config.yaml
hidden_size: 512
hidden_act: "gelu"
norm_eps: 1e-06
tie_word_embeddings: false
parallel_block: false
init_std_qkv: 0.0202
init_std_up: 0.0202
lr_mult_up: 0.81
beta1: 0.93
lr_head: 0.00914
warmup_steps: 0
schedule: "wsd"
decay_shape: "linear"
train_tokens: 642300000
max_steps: 9801
Each number is 128 + 32 x the weight over its row's rms, rounded and kept within 0 to 255. Layers, rows and columns count from 0. Numbers have three digits each. The size before them is the row's rms in percent of the matrix's.

# layer 11 attention key, 512x512, rms 0.337, rows 130-236, columns 64-127
099:126159148145188105136169122093103134100175141179164173093090108108192146121096104178087157108158110135137149127121096187152085131081120188177131064111156122167115112064127179143080170113065137
095:138134113175104120142103127109157122105095164083155136196115121141181144150118123103157138079124195138148187204097163102135088184125095075092112166094102115098134135114116089115152138114105158
099:067100143123095135124094125157124134154065154141138122153203156108122131146101160132087069135143113155101119190148101138120200101100095082147173154203139089148140141158077187100138200096108125
101:129149123071132157133104118132118126153111165098142168168156115130133123132143147156103125081125149146169139083140155126092128124121080125123173127077111107184141126141145172158153117170140122
097:075163141152163121104137130159119090228166188125105157145149172122135127125120101218143138152148154082139133123098127158113140150146140116102099144104085125067128136154124190136221089119145108
095:114108130159145180078128187142139157136104129091107142118142128114161123084138164063158133178131168091144112148111124104080146128160101126114090186108177017124111092090175147112105157116127103
098:159162112107133134156196102103136154135102065159153110187119146138175168096084138118170111176077117069081098116147113106141107099102127132167096150132173182112132157113074190118133091186109146
106:133125130140161135110092163063180082156164114153124087122094116111131140157155095127152134107111189154162128111154105120109145154159140158113128152138206153137111145204157128111087133146092088
101:096144085110153089134098148121120151068142095117155077171131143117140099141163122132142108120062222103191116124157114125183153111115085123170184174058143147093098103119133100165160121141094124
099:142108121077092134188082159177091161040132099092104098117096153138115072121119183117139130166134131160074149145120107177108134193186102090100145096150108117216109117149125179093169128052157089
104:117097170085138068093144148170102111105100139165163135153170102171130128122146226137160109122140119101097093143104148153098088125112157122106082176119080146154117111169127140168143145139115125
100:112170158164123093130095092136087142133167145096126146141153145113119157145093139169101144180135171097082116152086118176187193123173165132102153106129139137132113111126141132118120159112111188
098:076075155143144169135130129119113156162113114080118137138124175177190120094079155128201156108098093142076113097089097134126136117139126148156067118137144150081114132110063133102100111129103122
098:129094173117154110119131090091108116132135147098128133195133143099088117132136227136109139179088157098061127081149122108109133153185109144071126140132101060144135165132141112127088159156140114
104:139208103093148149115122198145115106105176185147102124166140102126120104069135145070077139102109131135139116135144134138085152088127109151165083131113124113090125155146139143152137110136147145
094:133115100106126122149106142144060110140067083122089125120109179100159141151186168092169061138115086148100104138132080127116107120149121099112079079140184128178154149090150113119105168125156139
101:171106133105147113126100128093136159129110101161115139086110098097174131140169143163140094147108129140105150182093122124097142097192151095071090125158119142128164113127097084094144157107091098
101:105131092111105168106144137153168140128098107179134091169116135142065085119151125046099110114122119126154106128161197124113133151112129170162071142144133150131112148113097150097147184115107085
095:114193152186107174133150086102130116118112165122121086064190183087090095117115162141075185147178095133145107159152132116156078075074104157083147117099152171138127136121140131129119124177148172
103:171152155059090145171109164214140140138155100161156087127115096105161171161141168150103108147086138057094137162154155237092131191107127134114148118089142116064118132122136127129116154106110109
096:178168086060179148120175179147148143166193155154160091137118123141157176120174055166205123097129141131177184102124134119150098131145208143171096122148149135108124108122127133095091123101168100
099:160130112145228171104156108145119162119162113151193148137109062119150142137092189198108088119107084134095100108104113091093108143097095130108103111110133135069120097145191105139080101142116129
098:129103114121068124167083091126125065131131117101153158104130135169166107121120110172127101126175168122114169137157134132087134093144146177090122142149134098148148098169174142111107096147133098
102:103098127175146151114150115149140140119167109110105120158134092138076117147152114062106087130147123140109142114153127184157133114162138131125128221147099125158157165153085124168123138109076118
098:105150136124157108118163131145115122107110140205111113118105124093079113171078194086088104070125149169145121159111069155148111105117142113206127182122151156130144125174102133196107132175156134
098:112145109139160119077134095101121134076146133106138148104121146159190116134080113155069136171190101155136136103157141062128128105199127124187159143149121125120071147132106131107151131139152135
099:150182152146146172137092066152125137147137151092181134119134176183108175169085171129153079134126182146153143044136131113083174106137178184112115154143149128145120201153159137129133184139137145
107:132150164104167168101139129074146152162140092150104178109093172086209125156090126113118119127152168108090121070149108097121199090162173159095139116136170172182105193095153179096132128136178091
105:136192114164208192092156147111128172120150134095162117149096127159089136118131126090102125108194083159139115079147114108080163163125126061084110117079125174081115178092116088141123165136063170
099:047089171098107107106056092131132124126116103075085171101090129191087103124095126129100118205141165060223083096131237114146073155152205141164150086134187120146098095094139084120112128102176127
097:144137120122108122126072090176106157150162120137123128126239110124123141110126121171124124099104153115113099128117146081155115125142106162175163146120139063098100186132148059097107139160154107
106:140192137119067131217133130162113084077115146187145131157075208089176100138174146087070104081101085122069137135081103186079146171157103141112084126144150099114146125154103141150133100059094152
099:108086129092107161073128169175204128143131122113042066153101174119112104108137150120150165114147104117153159080127128085131135069145113162078112057103162120147106114116109140160154122145154098
097:108073117123084160161147119181116173133131141185111104078128177102170151195088153103106092099123108121126126166106117134106072136160157101158107097151116080157090211113129070215106155110084097
097:104157112111128178093123166125113100153164145138192141139093115123119108157159102117121136111154114112142143154074148177129062171172083124120138193109136117130138128135166125169113139217131116
096:106173148103095190124145110163142103144122153154159092158137070109098160074172119128075094123127183112143105144141198154146152116197126078132082100098078123118122071120168140144152118112172105
099:145173117097202132168160134177107123107126046044138103139123154158114099077132083107176148125144131104114157124086091126101085151141136155079130174071127147124153144101162162118125122107103040
099:102103160119122140118104147126143152140120137149186086122157136200119152110112151151098136090134140094134078148133197108142102139133152131110124113090141085116109103155092048140138157142169090
104:118147144116176138095114112175142139107148142185124122127169124138055136084175097132128122115125148174152156191131130109142107141137131158148157133077155102116157080127156074111148107194144063
102:142102090148195150122096149137157119162171106123137156138162095074095162157159070144122113078106161137094167186137122081118172118148127117089086120122091181101195157085155161139122084163089157
100:095103132183140121141084181132157118152130113159147136128103092110183178185100097141109186190148122101120151193192183147113126074093116113132100169165082175166086127144099147089115153137107077
100:108127119162125171146061158150136131092108137097130143207158070136087094128097114105078159172103140166109161126100133086121129115172137128148125113147111145089053148158114113133146064154124181
100:164070144099093079124119148106122094115150060124117045112103140131138090145167129147106136157117134088188101127088091124114136186126130177139117150138120071083170113086093153082130114156150121
094:166124181119070129083154106100150096127137150130098133134144113155149114163163167131110155098117117128114155138092100134143099100128141131189133151088107084129245120053110161126092167093103108
097:131175139137106156130100114157116130182165189144168129118146028173070099087106111152162105084108110096101087139134093180223175101184128082141141163129103149138127157148123192083098147114081116
103:066133126116137133142112195202129058115109081147132157127137097141176102122161152091206130154119187077081157091114165146145109190116142116152113100123154110175186135084122116150169115185153082
097:153162116111108143092136116134145081103159073102122107132101083174202134119135127123091163206157129120171175100089128176150120121184109102125141160137207125186120133162214130172122133131178127
093:068137096134153117154110158091142088140084098098115148145059132137132093137137135181106080100163122158089121135117161135181134163114149130109134125098136067162113107122158144122151163085132069
098:159157088102171167093143160202089104164119153163123146112158099162098174154149147116121179124062163113169117087120193086137141064139152166160098137146178102108118091154150112111137147144101122
102:180174121152114115096120145076127152109094124100144073172144106093126138115119166143148129100121091144126115150097141145126153128173124141104146163135202100115109122106098065068098097091154145
101:097127115123128095108118157156137097161189163181140132135082126221150147136092130119116105166098095103145151116115086115095117209144141142170089150141150111121132139172170124111122104109062130
108:165139125148119165120065164169127118138132099146126161068133126076176158199160128099136125204130167120127113152121121058105099134117160128136138115108128086167155128118099150126142102101098122
098:117136095124153176053177137124147105150172071133164117174175099114129165098115159132145143110116165139152142086178101169133119137160113093156197157152115188151115128124165130159108075171174099
099:062126113191109113198105130187140168213128101154122110084123083075143120119165128122147158126074214052115091131143128149161107133062100101152098118095165205177145124119100173081101128164091134
097:112156148115169139155171193153178113195025130169054153138150084087213129143162110118170134147188146106088163158101101151112124101165078092069139107183116092146128205106176181059130124117132176
097:104112114137162126038158116122112098127103095114143125132120064081102137172197127102079179086166132114166131072110121117130136165156128130187142167096096132175134135133186120129135171156106116
095:100086134154092118173086100104158169130058137127131123098149155142168077173105125164105094146128100149086129118107074170078115158140150108150049106101132104156098147189149138141150122110145128
103:144165122115172112129157091122140175145169075155124104238194134158163165123079120145071100141101086127134155132123122141112112162118106093155134151156173129084129108126145089117174083128141079
095:133160153160100089100162161089156121156133142142100098082097113180129148150146129120098082080123091145112217159154160129126134143120106140113109139150113104110083117084136086129134177101091134
100:107172128154182110069092104138148108131114161137114109148081118144139092143102105110161125067139140122060178129163159107170098156160180100155129177133149077148205098178169089120114179174088104
096:140119125077169147094134176134156101159147167129117087118184147109149153177084119120095093146100119127130150146172150106093153141138136125064141109066134131135083149110131127124141153150163132
095:123150144153145109107105137181095107098149127101091115112180219126138190139205098114147147167066184101103082154095138128066172138135091144113148183159159140107107084128120092165134159110081113
096:103156153139117149108127159108152100149138092101100143155122113158141159115134121152049162130175088120081157133112077126100116111156087122107159107086140156089105187145103222131147115159102172
098:089126125121103135152163102111088110142140173154093193114143098180115165044140099111194155165065078097111124131094187171069179121091163066108120093112160059133158164106118165117086123131105124
098:157203145067116121084180140116105171198143155133105126105102151155121179156175133164141183121131140135137041167168152137129111124107122119119129123108089061105122127120144086096181102085104107
101:161122116163165098121167132112133121114093123121136159136120134195133063172096145119146182107103090080172068129115080153112112077133111129097136115068089114061087100112116126173122131138076182
096:163076165154067144120150085090184143207096168135179166094124198113149148119151112111087109185135162150135127063200133063120115070096128180144105120191101166172108063154132073108137062132140176
100:090131184159107160165105116102144079158112082126087136131121132136131126146136157119100100063123205061102141189176206083102106139113106156134157169126190123096141139101112098138078179054125094
098:148170137080122148111135081216116093122149156099144170050173087165186173106121164088086134158170096138120144151102123174148110067151135157108118053174142120083157144087116176131131110109113148
098:088153076160158075107148151106137138143078093118080146171166154127133158157167149126081142168124097115115157125098142145131090138128160121146188134146120145110107175089083117179129118136141154
105:157098114157113105186090147111157178184112164139088087125137086110051149101132219115115100084074110083126148085162132155111104097139135142074144151094109128121114108154120161175103121124169155
100:167102156148143153146113102140156183118095123095044117095134082074196065132120153125142103149106117170117097169074068137117158048125086098166138120090138096081129132116126149119125103174124194
098:134118118040124141107094137041102126053092146181149191120111093135149099130149137122125086129122146141139146158078107052106113124135130139114135123114125178111171099090140088125190096139098118
103:167128068062152083105096186156154126143138122174096103147122121138127184139126101100138110154076098162092158143112140183139106156132117161167143157118132166127165141159128150149082118091188120
100:161116103146125125098126121101161189112147122117098138104121110110143115089133113130189129140196154142099099143123118123050134104102166141136105157177098114146086157141085108125129145092084078
094:108138161137174103174114099167142146108063145090110130116114140118145133171174128086088145184127119115105128084180110144152136124053121112201136124225120062088132172110113128134141132098171147
098:098075138179128125131112139107121155173139096149127179045131050088130121106060088173162148106043126129048121092132174143097070144155125081159095129130177108151145140158135110165120218150123180
102:107129178122075090088154158111103064192178169138080147067100123187138107119126094123150120123128114145118131119052197125089153132118147175130093147111161119135153131100147123123115108175098087
098:113163153129106153075151147114106145164084176081102139100134177138085150128117124194157148117115139080111104138128147126132128128133074135094088166128124162140117110166109131110168074124139162
096:139142131116100111159133118146133082183111139165114057100088106128115135071107105110124152124137119112154156095158091127140147139176177052120100137163101147100152120086101080149136111123137177
098:165161036149091133125149119191129108139122102144152108133096128152121157128109142143146125146112140145158144102148180177058147081117139177151124112166127131090149099078069120188144134109108122
097:177140182125106118100148108141152175142117182072175134145101114108118146136102137118125172115070119149100120188147104120086132143120100153097104123096227113132115080174129104194125142101132090
105:147111115072051142176122138113140125107144097094187125153128102135144100135145080078113124066061147104152109091154182168172102136135115145158105099159178134158099123146158134151186111108135115
100:154107112124168103122083112191155101127064179093113078102147136114208116155136100105156110127183098155154176143174136139126097161139088083138105103158120087110134115126176104177130137150118124
099:108084107173112115090087136105182139131058164199133108141171112146160105106105194089111154129104096140128081105139135126195068156078131093126098185160176110166154154145160142147112235147133117
100:047095148096144105136100126113109162091171117111126102140104146170182159089125108141097133170126084074106092118142094143081176139161122111088142096078144110070111139097176115133135140086156127
097:142126098141150162153113122140117113115086146127129108090095160133100094121133098127131128145123135139140169112129087157091199162162091155130129168166099124140076086151149224122190139126205151
098:155112114102139142078111105091155123109110123143073078112149094106151119157067135147149129151133133081156120201118126139131098152160102101142095183143137163144144161107126168099208144162161127
107:112145150119105149124114162125141112113197186107130146139164101183236028114133099103130155098127108131141155118091101150121135124118118149176117153139159195131211149142147087147136106128161115
094:103094088155131133157169154115113123179193156120080111178143120167145124088085147151136119153117156120125170112109144151140104145102151123160134102129111100105112171050148134156166173095176126
095:107136168081143133121145104061201132204034044087124184121106129078054187086088126174160109104132147127081082137175139145080115158136128113152109191101116124176170176168100160062126087147095100
104:098185089137157107051061107174077076132149144109106173136197077102148165109088106196120170088094092108116103134135178132182123219141113137153111125111101120127198060132142113141129127134117136
100:150062116159170174115202132085133129118090171085095129128088167164101115104193142085092170096116130134161129130141162143144146106083196131087097134152154147113187108190084122093149105103124080
100:125088098108100121155064174148082060105199109069127164194079134110111117111184156144087133141129160112124147132104143105143121085156066163170087138095171137143142143122104138137143092092131158
101:122165171131108132146160093094112113166101100142164101101094103139170125167104137168106154141112172160053099078162133160121207198142157100139151088167126114101121164175187139124188113152121111
100:091092191092140121176100153094178134100148188155141110134130146116101109115104171182117117091173121178136101089099132117081082098121088120055103131110140130136162165151132139137124110120087163
104:094134152162216124156192126164140102148132144119134078196145124140109081141157115125139110146139127084097174071100163127138117146154109148091110133105097137157088165073135134092136075151186087
101:100112144128070108125134126167076117073128084157174066107123136120138081148082144128149127187129151076172150158095161115133180165130133236201139086135155073160082184108087144074119058120129139
101:196128097164122171135130121147065087165118128166174093125156105095148144149098132144109122101157108099120153114120084122144148100130146077119126146147101067077110108098131162089076103097124075
094:103183127107096097110071182149118120166161079160104104156135109139159129110140160118144130097151113041144103095133105145147139127113124114114120143090123167167103103139102174143141154103114167
100:085114156103099125195143088168129077117151151118104138099111066102088088101103078106055147140146097128119099178152137153187126136138092126161141116168117077152160137125090093151126098082121150
099:147157127114143100086132113207075085095131149193172164110138098109139138144170177106079058161136145112146165154089116181070116087133090166161086166180109116141135139086114050111120153177180126
094:120092166139117109099136134116122096099207137112114138160149121133141159161176132142132136115122156117174217104156137172126122122060127114114207098137131082162134097115134124103138099175110121
102:102102196137093153148186155123175107146145124173171089123069154160179169107159097148116107107138089118175102152126167132117086118142110120154137111168145080157132160137135120134135069082094092
096:120114135093124102153128128082136125155163143097151115139157115155096149106169162163173149153152102163138090075142129169163082120164160148151159176127133132106128171157125176152107173164120159
097:093176116108071031140101147127139176152118102120101144112090175170087107151170110130131119128070162151059085098151118152087124175162134135130150139060179113100143120126118158163142133075165109
098:167076112068061119095071101093137044140069162120201114114085147104120125134097140142098082117100166162123142113104108121128141201116121199145162156201130108088153101131119123141117098161158174
# layer 11 attention query, 512x512, rms 0.365, rows 131-237, columns 64-127
097:140112085139094074086159120086173143108141194110087168147157104114149115121094134092047126166104107113110146133148148108151131142081113105117127143148127149108122081117132125156101132137127185
098:114127094120091113171113094149122135104150180130115125082139163122122133161074126130154119106037051103114087123082132112128177132108085104109156157117111102190146071143125131152137160088119110
102:143131092114132166128161141152125132132068164096139149125113087161109143128126118155077113143128114129188102058147098091065117120138117143124079131124165151129119122154157104142198153202117079
097:091078158150162190054087085151130149164134125100072126089069170074126122185150118122153141118114095076099118105111099104111126203119102124119156118126093139113150109109144155139202111120152075
097:110157167076140109060058136072133136126148124101131143137077124136189175166119101083136173118155159075169149133169125133058086148164137080130101122109112133145142099152165185163110118165128122
097:170115071095089139114134136131184157144076134111100106140139072102198110169104114139100093108133172113108079187097163135114183124094119097126079151151135111085131169107076120063096150090108093
101:150112104143078205148183115107104134132121125111100106174174122129097123103179058129053116142073075108129159122135077137122146101110107110097076141028118145097117139123103100099103120151132140
101:164113099086111133092139186139114115099096125186234124186046135139122117061123128111132148083125187145075140122134170116083112117141087114122128096137118161090143078090101109163160102083129179
097:174107077139171133130097152111112082059099061151076117142168160101115116137092065181133152133105066152171069137162140107093109144165167141140143118138136104170061156072114185117136141126141084
104:119112087174083096188131174143112092120085103108120085105150136168124106154153128129199116149073089121077099159144158133148176037130134137105177155122115112085065156166197083115137140142121116
102:177147136140161048112132122154087124115144096084144158139134156187113189114105131126114054121159136077121134195166102119135226097146111083151057138109127130110150137127126162093172156147131131
100:194132169152118096097114127094118114147114123069071135161129099148126148157107131134156059111122198142100151107068121170175090118116100129089101131112119131160125103085141122115181107186141110
100:170043147156140169142115090105187150128132116122114111143132172161185133130125178154188149133086146107131082164096094060084095172098137141107078111113094119095151148127149119158138207108152147
105:175175165151137184129116152101128114153110150122112076048155070109044130085115177101086165112107143160087105096123169161088121077117154083164118157127138129125096138133041118221164080124089181
099:148176145163151159124114157137130113080139092077065119115124141142106148134102190124140061091105112130115168139141114119111149114143127125107073104125185075191068128158110097121147106122090127
099:078126109099153102116116146118112188137103096185198071104069077161150138121160113054193099146149180109112072128121131074159123161187117105088164139134141123092052131126129060117189175189093108
100:171188131067124129119117158109137155140122073140142084191036147160069098130088134064122188136165143153146166085155164141097136180170138144042156155103129159109153098094165101132138141136091146
099:131126153157148123168139134116128121111130099030097143147137132107103140185093148181175170104067098177092101111179122107131137144080092140143156115124161148136127104127127089171092156154137142
099:097134061064098144116159149158129148095139107082096105090128167063165148118142165131135128076093121111176088125119132104126068214106140125124145112100147131095064174108172155145180111096125158
100:127132112114078177149132110060127088118185120164142165152076065095199130150152140117071137112168147147135113105064141115166113147118163095130126071110140158149110138100096186145157095123119092
102:120124130120183096100151134118162128102177135189139120100089152142083119083065179120110104122130145139116104100119159120144131114103151096116165113044084128077135105216120191092052128096126152
097:127174094132117096080060109161139114186159120140138148112135153118169134112047167136092105171115123049067124110112155121066149140166112181183145062066167119112076135145182090103079112163103084
102:156088151181164136149143135070172152156101137131111088131154132145119101122167117145132134084114148094088101072126160083087071160102166118124150198134089168129105214108141134198095140049129122
097:080097096180122159141105153104147078132108155150089184120143145098134077131124187126100144114116142117100183124138116125138087067093077106113149150161108141088107092162093106138139128126114128
100:125153173067164127116138086168135147136181175090177130161132196129109123119082063189081078172125100141084143066140105166143157140171126116106212146120122135095144153142042136156179131143158095
096:139170137162191148134088132139124176142172088106099125157105146086127137199188146182139095110092150131126162167071101122162139128169158098158117148138149114129154141132127133169145176155098096
100:114148141134126165181121137093096204232128123185060129170093095141131112126101090097099157140092122030077130125132100085114146130115121138154065186070166143136126087079105183129151122156168057
108:126133174153129167094154120175130121117132118117096084128166080184151148159075152181096071127165043165069179144141159161117105110159107114098085083118157166128118182102114141151177180134139105
099:100144098107118115122048065113149126126180102158129172131085103126087149078084116158112137111169132130082132056153182100155126135151191077114171113150149141107122170128138124219138091123145089
094:151139137071098144125158102124136130126179134161087123119166077117066136097096137111117133086098110177135126087140150095135217099121086122111090137063126078099136204113116098161158145117140192
106:172186120178174092098124105184141121113137152132129080120184149123126085125169141104117137141190174176176170085162119121135129086135095171141099129120108105148089130179106110117124152099043130
100:175094132007094141088109206120061143118115072092093131167062111139102116110114126133082124142131077092065071107130127134123113111123094131142108140163107124115064132107136067106136157116126114
099:062126160131124148150135097128151195076170157157136152082104138146164094125151152083165143143074160103124146083166168126084101097161136182156107150156107123115130186117173079118156131137126081
096:102165113121186104140068186157139123197109151149161091145094124086153140139153091134135059146099118145100158111137091140108136114137083184209162186093174220103138137152156119110131050152106168
096:152164203093179158126144168120139134147145178175130078104128079127147139123095083148163094179165125141123126140154112115133123131120177123153144106122097180143121103113081118076124143106093161
099:142150123114169156104127112147093167125126089081133107168112116192125100189047110147095116173154105108107142097107164094119137103189126132152111149135165174174086151127166195145101148130128075
094:153073195092113065131101159152136135116154161145092166173120093118137108123090193162098136100090142147080106153094182066095109181087103133123179115065181138173108060149120113102142097119163128
098:173152116218158113092135117129126122129177156184131126218105124120121151111141098085154065119121082196123131124126161130089159141155122123193160093181097151147100136139139103146162097156142160
100:091135103201115150080125128136094164162139132162133124161157106109119120156178142107136087107117099113138082139142117160099166088109180092071130102128151172095135183145128120153121081096163174
102:191161185136092162155087145142151112151183117160164169123087116143145073121115136168140121112177084119121146168114144158091139168118113099129193142121102085062168129130086093103145126216111194
101:094118125123117202140100117095182131093105068119117152076125110161082095127122144120051122144138160094146119134120067152090103103107116174150173112168129139092140128135095100175090133096177168
098:144116071139109104145133131096115098127084147129104092101127167137130121192140146127145155118125152143146179157089172131204104174128137095154119141162133128126142053154142148140120160124123137
096:131160154170129149121122101120194073170160151158177155133123135118092172138124090118083101161102082117086106141097076124148118181058098182185129095114121150111114101082089124157126088146151186
098:137089114171117174177123142158128132100148076095097129157175105052116147198116145157148154074149070099114091174139092210146143112121142118110129098122077132137128109121088145124095108089123138
100:140142121150131132167103178081141136131101093178145163118088148154178104158144122028095099131100069089087108145090138182133116171073170145125129136117084122120136113137140187120176112159123186
102:148142145100158129095130092129148127072097095155156123130205066106120133222061146122162135141174133101145171145122107223102076147130122124074109130132140187101138100103111156162097158182100088
092:141203123094112144068056181121092112187090170122094129078096124115133107126131125119182106131121164176110128189144147130119142138128103166154069129095156125189151139133150074140095131162079103
096:185139160098114168104131186152165129159106111123145135159164107130105162123132115143100193172128167117105152132148154032189128121112111152086099123110182116156125122150130146124149081151093121
097:200155097186084077067094105117111107114089168146088111166142171119143106099071119124141119124091120113126162106151158115161182096119122154117146129127124099095106134078106126158169168101113110
100:103136145110143147134086178128092119151171135126072190142148124135158018094153109130130123154148172123115173130145144132131105130150164118178172125112135099128091119230087093150138168095077097
104:154130112175067102083123166171099168177083120183137104153124144120123130092153109083110114163112195140159147146147104152135119140153136116094098157081118099151186092117170166126128161102144127
097:131062053171090113082184177105154114183165103107189131099139081117137108123191147156105107122185158087155144114168165167096120172151131149190170152130120180125185155156139123120072141123082158
101:104119136143138082207073143139130147166116072104135069094128118063133132133145113069148155078132181143148089130093124142106175094089107119139098099117074150125148063157132135141139157175150181
100:096136093101114099115107107145116144119112126101119154127141083159161133066152110202111107175118118070123183120146110153108125100174135051095170136124082136077104141112171177156084099125140222
102:044140177110093096123148114126124104107093060129135133169098121072114144165111145166069130120163170092135129113069055102132150133156124214144103143174158166184126089150157092117110148145137124
099:117122155121089172180149145155112207110127101145149107038151109127070154118110097086115122113167174055165132099107143164086128116123126124146034192147126139114101161143172109133106159125136077
101:074145136156056153146081084129163170128134141131130087119136089105171151121105060137090084110159169147103166149161181096053116123170132167096232181159090109135112113139109163179177119067148109
098:152137167181138164160112129148093142126108134148125088085148063129154111103197120129120130125117085163150138154138193141156142146141134114121066148090156108097125147112094116131133144072169134
097:105109124110119209168150081129118113200102174116139056142146142156151098111090133143115130073126131126143126154117129125157107090119105101123185181121120097078169116173093055094122179161147185
102:154158157041177124059135157090111138149156133133082133164137089127141114120069121121130099090065141139143188108164127069117131188090151141086154160081100127126097131154135155145160166134119091
094:117150134115128079125130113119113114114153168120109080170101173086114128140139126103187148123127152142076100154124145106099116163153132164130134151130126183165087098160130094094140115123068105
097:124106192089161106133170125131166148143144101134192152092117082138118107142120137071143134114086109154120138134160162084098134103146083104098066107091124159083163140089133217122085095152102127
101:167148179115121141125152102080153144153111097137110103086103139150127155116119120081153143113114086134108144111104155141102126137155129079143176157154101100161093159170125171212143125193106146
096:131161120126044113078157065116103137139129094117080097111085152185117093198128123101132116151135159154177124113124179069100121149129089161140143087090149140088160146100151095127145093198131090
102:152131117120160138109107123119249141132048113091171145128146081142094145138133123147128127146094121080133139178098081161145123096157040103153102144101102151110078148060151175180089089120093171
102:177107140160093129140128116081107187133141102105188133121162117157137146168144133071155074079107168108094135068141147173118173132116116135145138053086154118091161129129137097065129120159146116
100:110126146144073077101181121109079088119110095186132152084139138177205217147129125106062177031129203116160153124135201096080087105082075171159153129127141156066116086134076133149092143075221136
094:171194112126118099026178110176079107158151081093090116123140143125109176117122127156140182154083156108110137092142129141087120064049158178122115117159128111131121131102127097135103067110146126
100:151115132112144105101103120116148126139141090098164143219131167136099121125123130081095127152091145092102170080124168128169088159126125124161147180119159159089175103095076161143129135117089162
101:174115157087170093115141127103160170166138183139122138154164112095138134145107150109089146066072074122143166123130133185161138119147097139120087134168126095102098094144101118151088141146125128
102:137115160070151147098121130118162091140172120143079128128131144063125131050102128089135092175120136122104148150122119187144095184114119163094166138133106112093168124192119131125134133170092099
099:099125122134128156151107142063090186146152178138163119092145077150143121074091067145171170086175110117049129176138093122101164185172071111105109139113123156099124086104136121122126097189188135
104:126072164076129173094082202164125112109154159088167118155152148023159114101124145066106157166123087111164069140113120139177071162097103106124117084104194114116194135144125078148070144142121131
099:150127082130083150183139067148096130116139105128093153180109100116181134120093112076151143155138117162124080060110099122098194110116137184115184094124054161068117143115097101152167082137123123
093:098148119146078164082142074157149167077110136121107096106115124147164129180117182149084128098179100141128084125056135141097181107128111177156139129110144127168153135109095107155153168117165093
096:136108135195151105159133126103138118114158104110131157126153122121149135152113215104129154094098124086186126131088078155125083086128171099081137127114152154063150189119153146156148125173100110
097:135145130179134102143167109145117071169130160100132149097130088159168132131122104125165146180147152145127142070098145150127101080142147141097152109145145118098120128126120085122156075157100141
101:184174178136185094125142150089180084115091151173136103162148130066069121122104157173172136162104064169103091100196167194158127123147165141130082157147110087098137134140088146087142056094145112
094:123141172143126127168132102082066106135145114133122141097043122165170123100163110097118178124148090133178154148144142097100094137132148102130164146176124182093084123128133143112156102134126127
098:102173169119139085060152107138194103140095101102161103111096126158125088116116131163176115166117165091082119180139191185160105114066073147161093113130125073168140076099078217113176129171126094
101:139124178137094105129155133082119138140162162143131063142151144121113138117113140126065167077105071133156091158174153096109126125137119187089161138066154173124060073154134161154167196131122110
107:155109098107097076117116151060120106095176135152211109106130116115164075171188113152100126104134199131133146145132169143159142120137135121119113136148150117138060128153186107132145113123129128
100:126157135110145098113146097155131180194062131089128090133154140121134126155159154115137142107140151214117152149184131171142105130111115151103118137164109104089127163164131177135055073109139153
102:170100139121134134085085081087114181115139046136090151129147100153136167130081112099060189182105114128106101082114114108147175114074136057170155152164140108111122128201201114125091147161122089
098:119119147046147062160074120153086133164150179145087159129082164172227124152137100119104100159136112143117184159118180112149113084147154129109127113113197088081076094107183120109108175116112074
097:107158131102176123155124201118132121120076103137141135086138123125112140091163074089093090094176117141134116158132116145180149122170081154182190159043082149135158135155140139139123057179106166
100:108126160114098158087134109144165121071098118182114104116145084144153093138148067149133091128123142161136125134111113144108134092111177090140105088133113141140173124099115144175133148187193128
105:165175122105110154163090126092138090164173088104147167116111118138165139141103048106078169108141131147115172144137134112191131129093109082115075115114142232101129147110087130157148109085142101
098:134186189134079133140171139053084029166140117113092115111127103196157099163183126165152117154154130140145195163161136144072069146108109151138135140116165177100110126088108131111107187047117066
097:091100131151104160206116129118164101129050149142128180183098216126155164167119141114149102120137119125206083105102088099048161124097124097132135124103114132147124142152109120131137075117107086
097:141130139173128122169177140188145091090126059140092111116157123122133136135140127156026115099150099107129114120130104102137117168082138111120155155139131121120121084168071124115174120143143120
099:135149134147130193096112077136156174163087112199137067078113111140146173158067099161130151153111106128111132114118148086133126130115142173119167126152118135075173085138121114121121144133193093
100:131145122177149145112125169199101137143141155127168138137135138128140068146164169102113161140191072101181162169122111120158104092112134138089127109155072138114106170138135178088093101119159128
098:181134124169130180173157131094188068150182089155156135127137160125113080135163100081112139153090177136106104178102177116110164110156079122134174113097100125134128158145100145151184141135111119
101:137095158113148103107119153126133151167212134111154156133204134086147161154110143135088144146088067168068107061088106110098117107124124122159153116121100074121091179114100084060125166170159117
098:163121113165140122154122091143155162157179122078158086112162132182199156097108094167118158152098162099085160117092097050127095104123143117127066123165086134144098184153132129157157117184202151
104:150181059101125143182178142142182120091165176120064110109104183106150109131061128076167130122072179144169122096154139145077180095116129152124129141117128117103118086115095196160147094119128095
097:124165126135082130180089094127081139162113086087146106179144149128086149194142089128105112121175177157108103110094146143045153154082134105130118103119129105127139157141146140148066172096144099
097:098108103135118116128157192121149109122124056115098116117085078184110132137114155154124120075162109111098129157134153089163118139132123108130070135122192167154137151140065157148089111155168144
102:139128091132159115135119148135104125178093139145095152120110148101128112135074112084072183093161129077108132136134094146165153081100099130147120090162105127118074117156056107096099110094154111
102:097164146111133126128120130200159145153121125112125125078122065117126148127129142161140120160137147150127132129134141111133179117106143121181118129124158107156122132140108162071089171125126136
097:103099149113074166159188086170123107095139089151118148098134144174123138126093171133166132129137091166131158093131113110143068148120129170120186142120080063095156067114119200138160065160109163
098:098127166158132125138140111107127123125157133212100161139145139125160138106196152158075106108070118164079153131059159152135131098151113164151177124117102107105106118131080132074136122091108082
094:132067136054135132051171126126173194169142117120150162140119154105068176150185131107120163144127094132136098137127131104161071083112133129124095162142105176130166127154104147175043141105151143
095:141133087147116083128124137127141175152078117086160149201125118139124071124164120055107135171076167063094090099145126139127109107209161074095140125072189143119123077139079136154183170156126134
101:098083118157107113107139126088130101115095140079177113184141134109141138176082141159159103109102114146116131118179143138101076164154117185113126133166167115044095147145082182127101075109141158
101:113137125188167108096076136147085139182123151118208084149146114129130056109137162176154166128100097109173124189142100171104076087185143127130123135124114135161100109191151114125137092154110151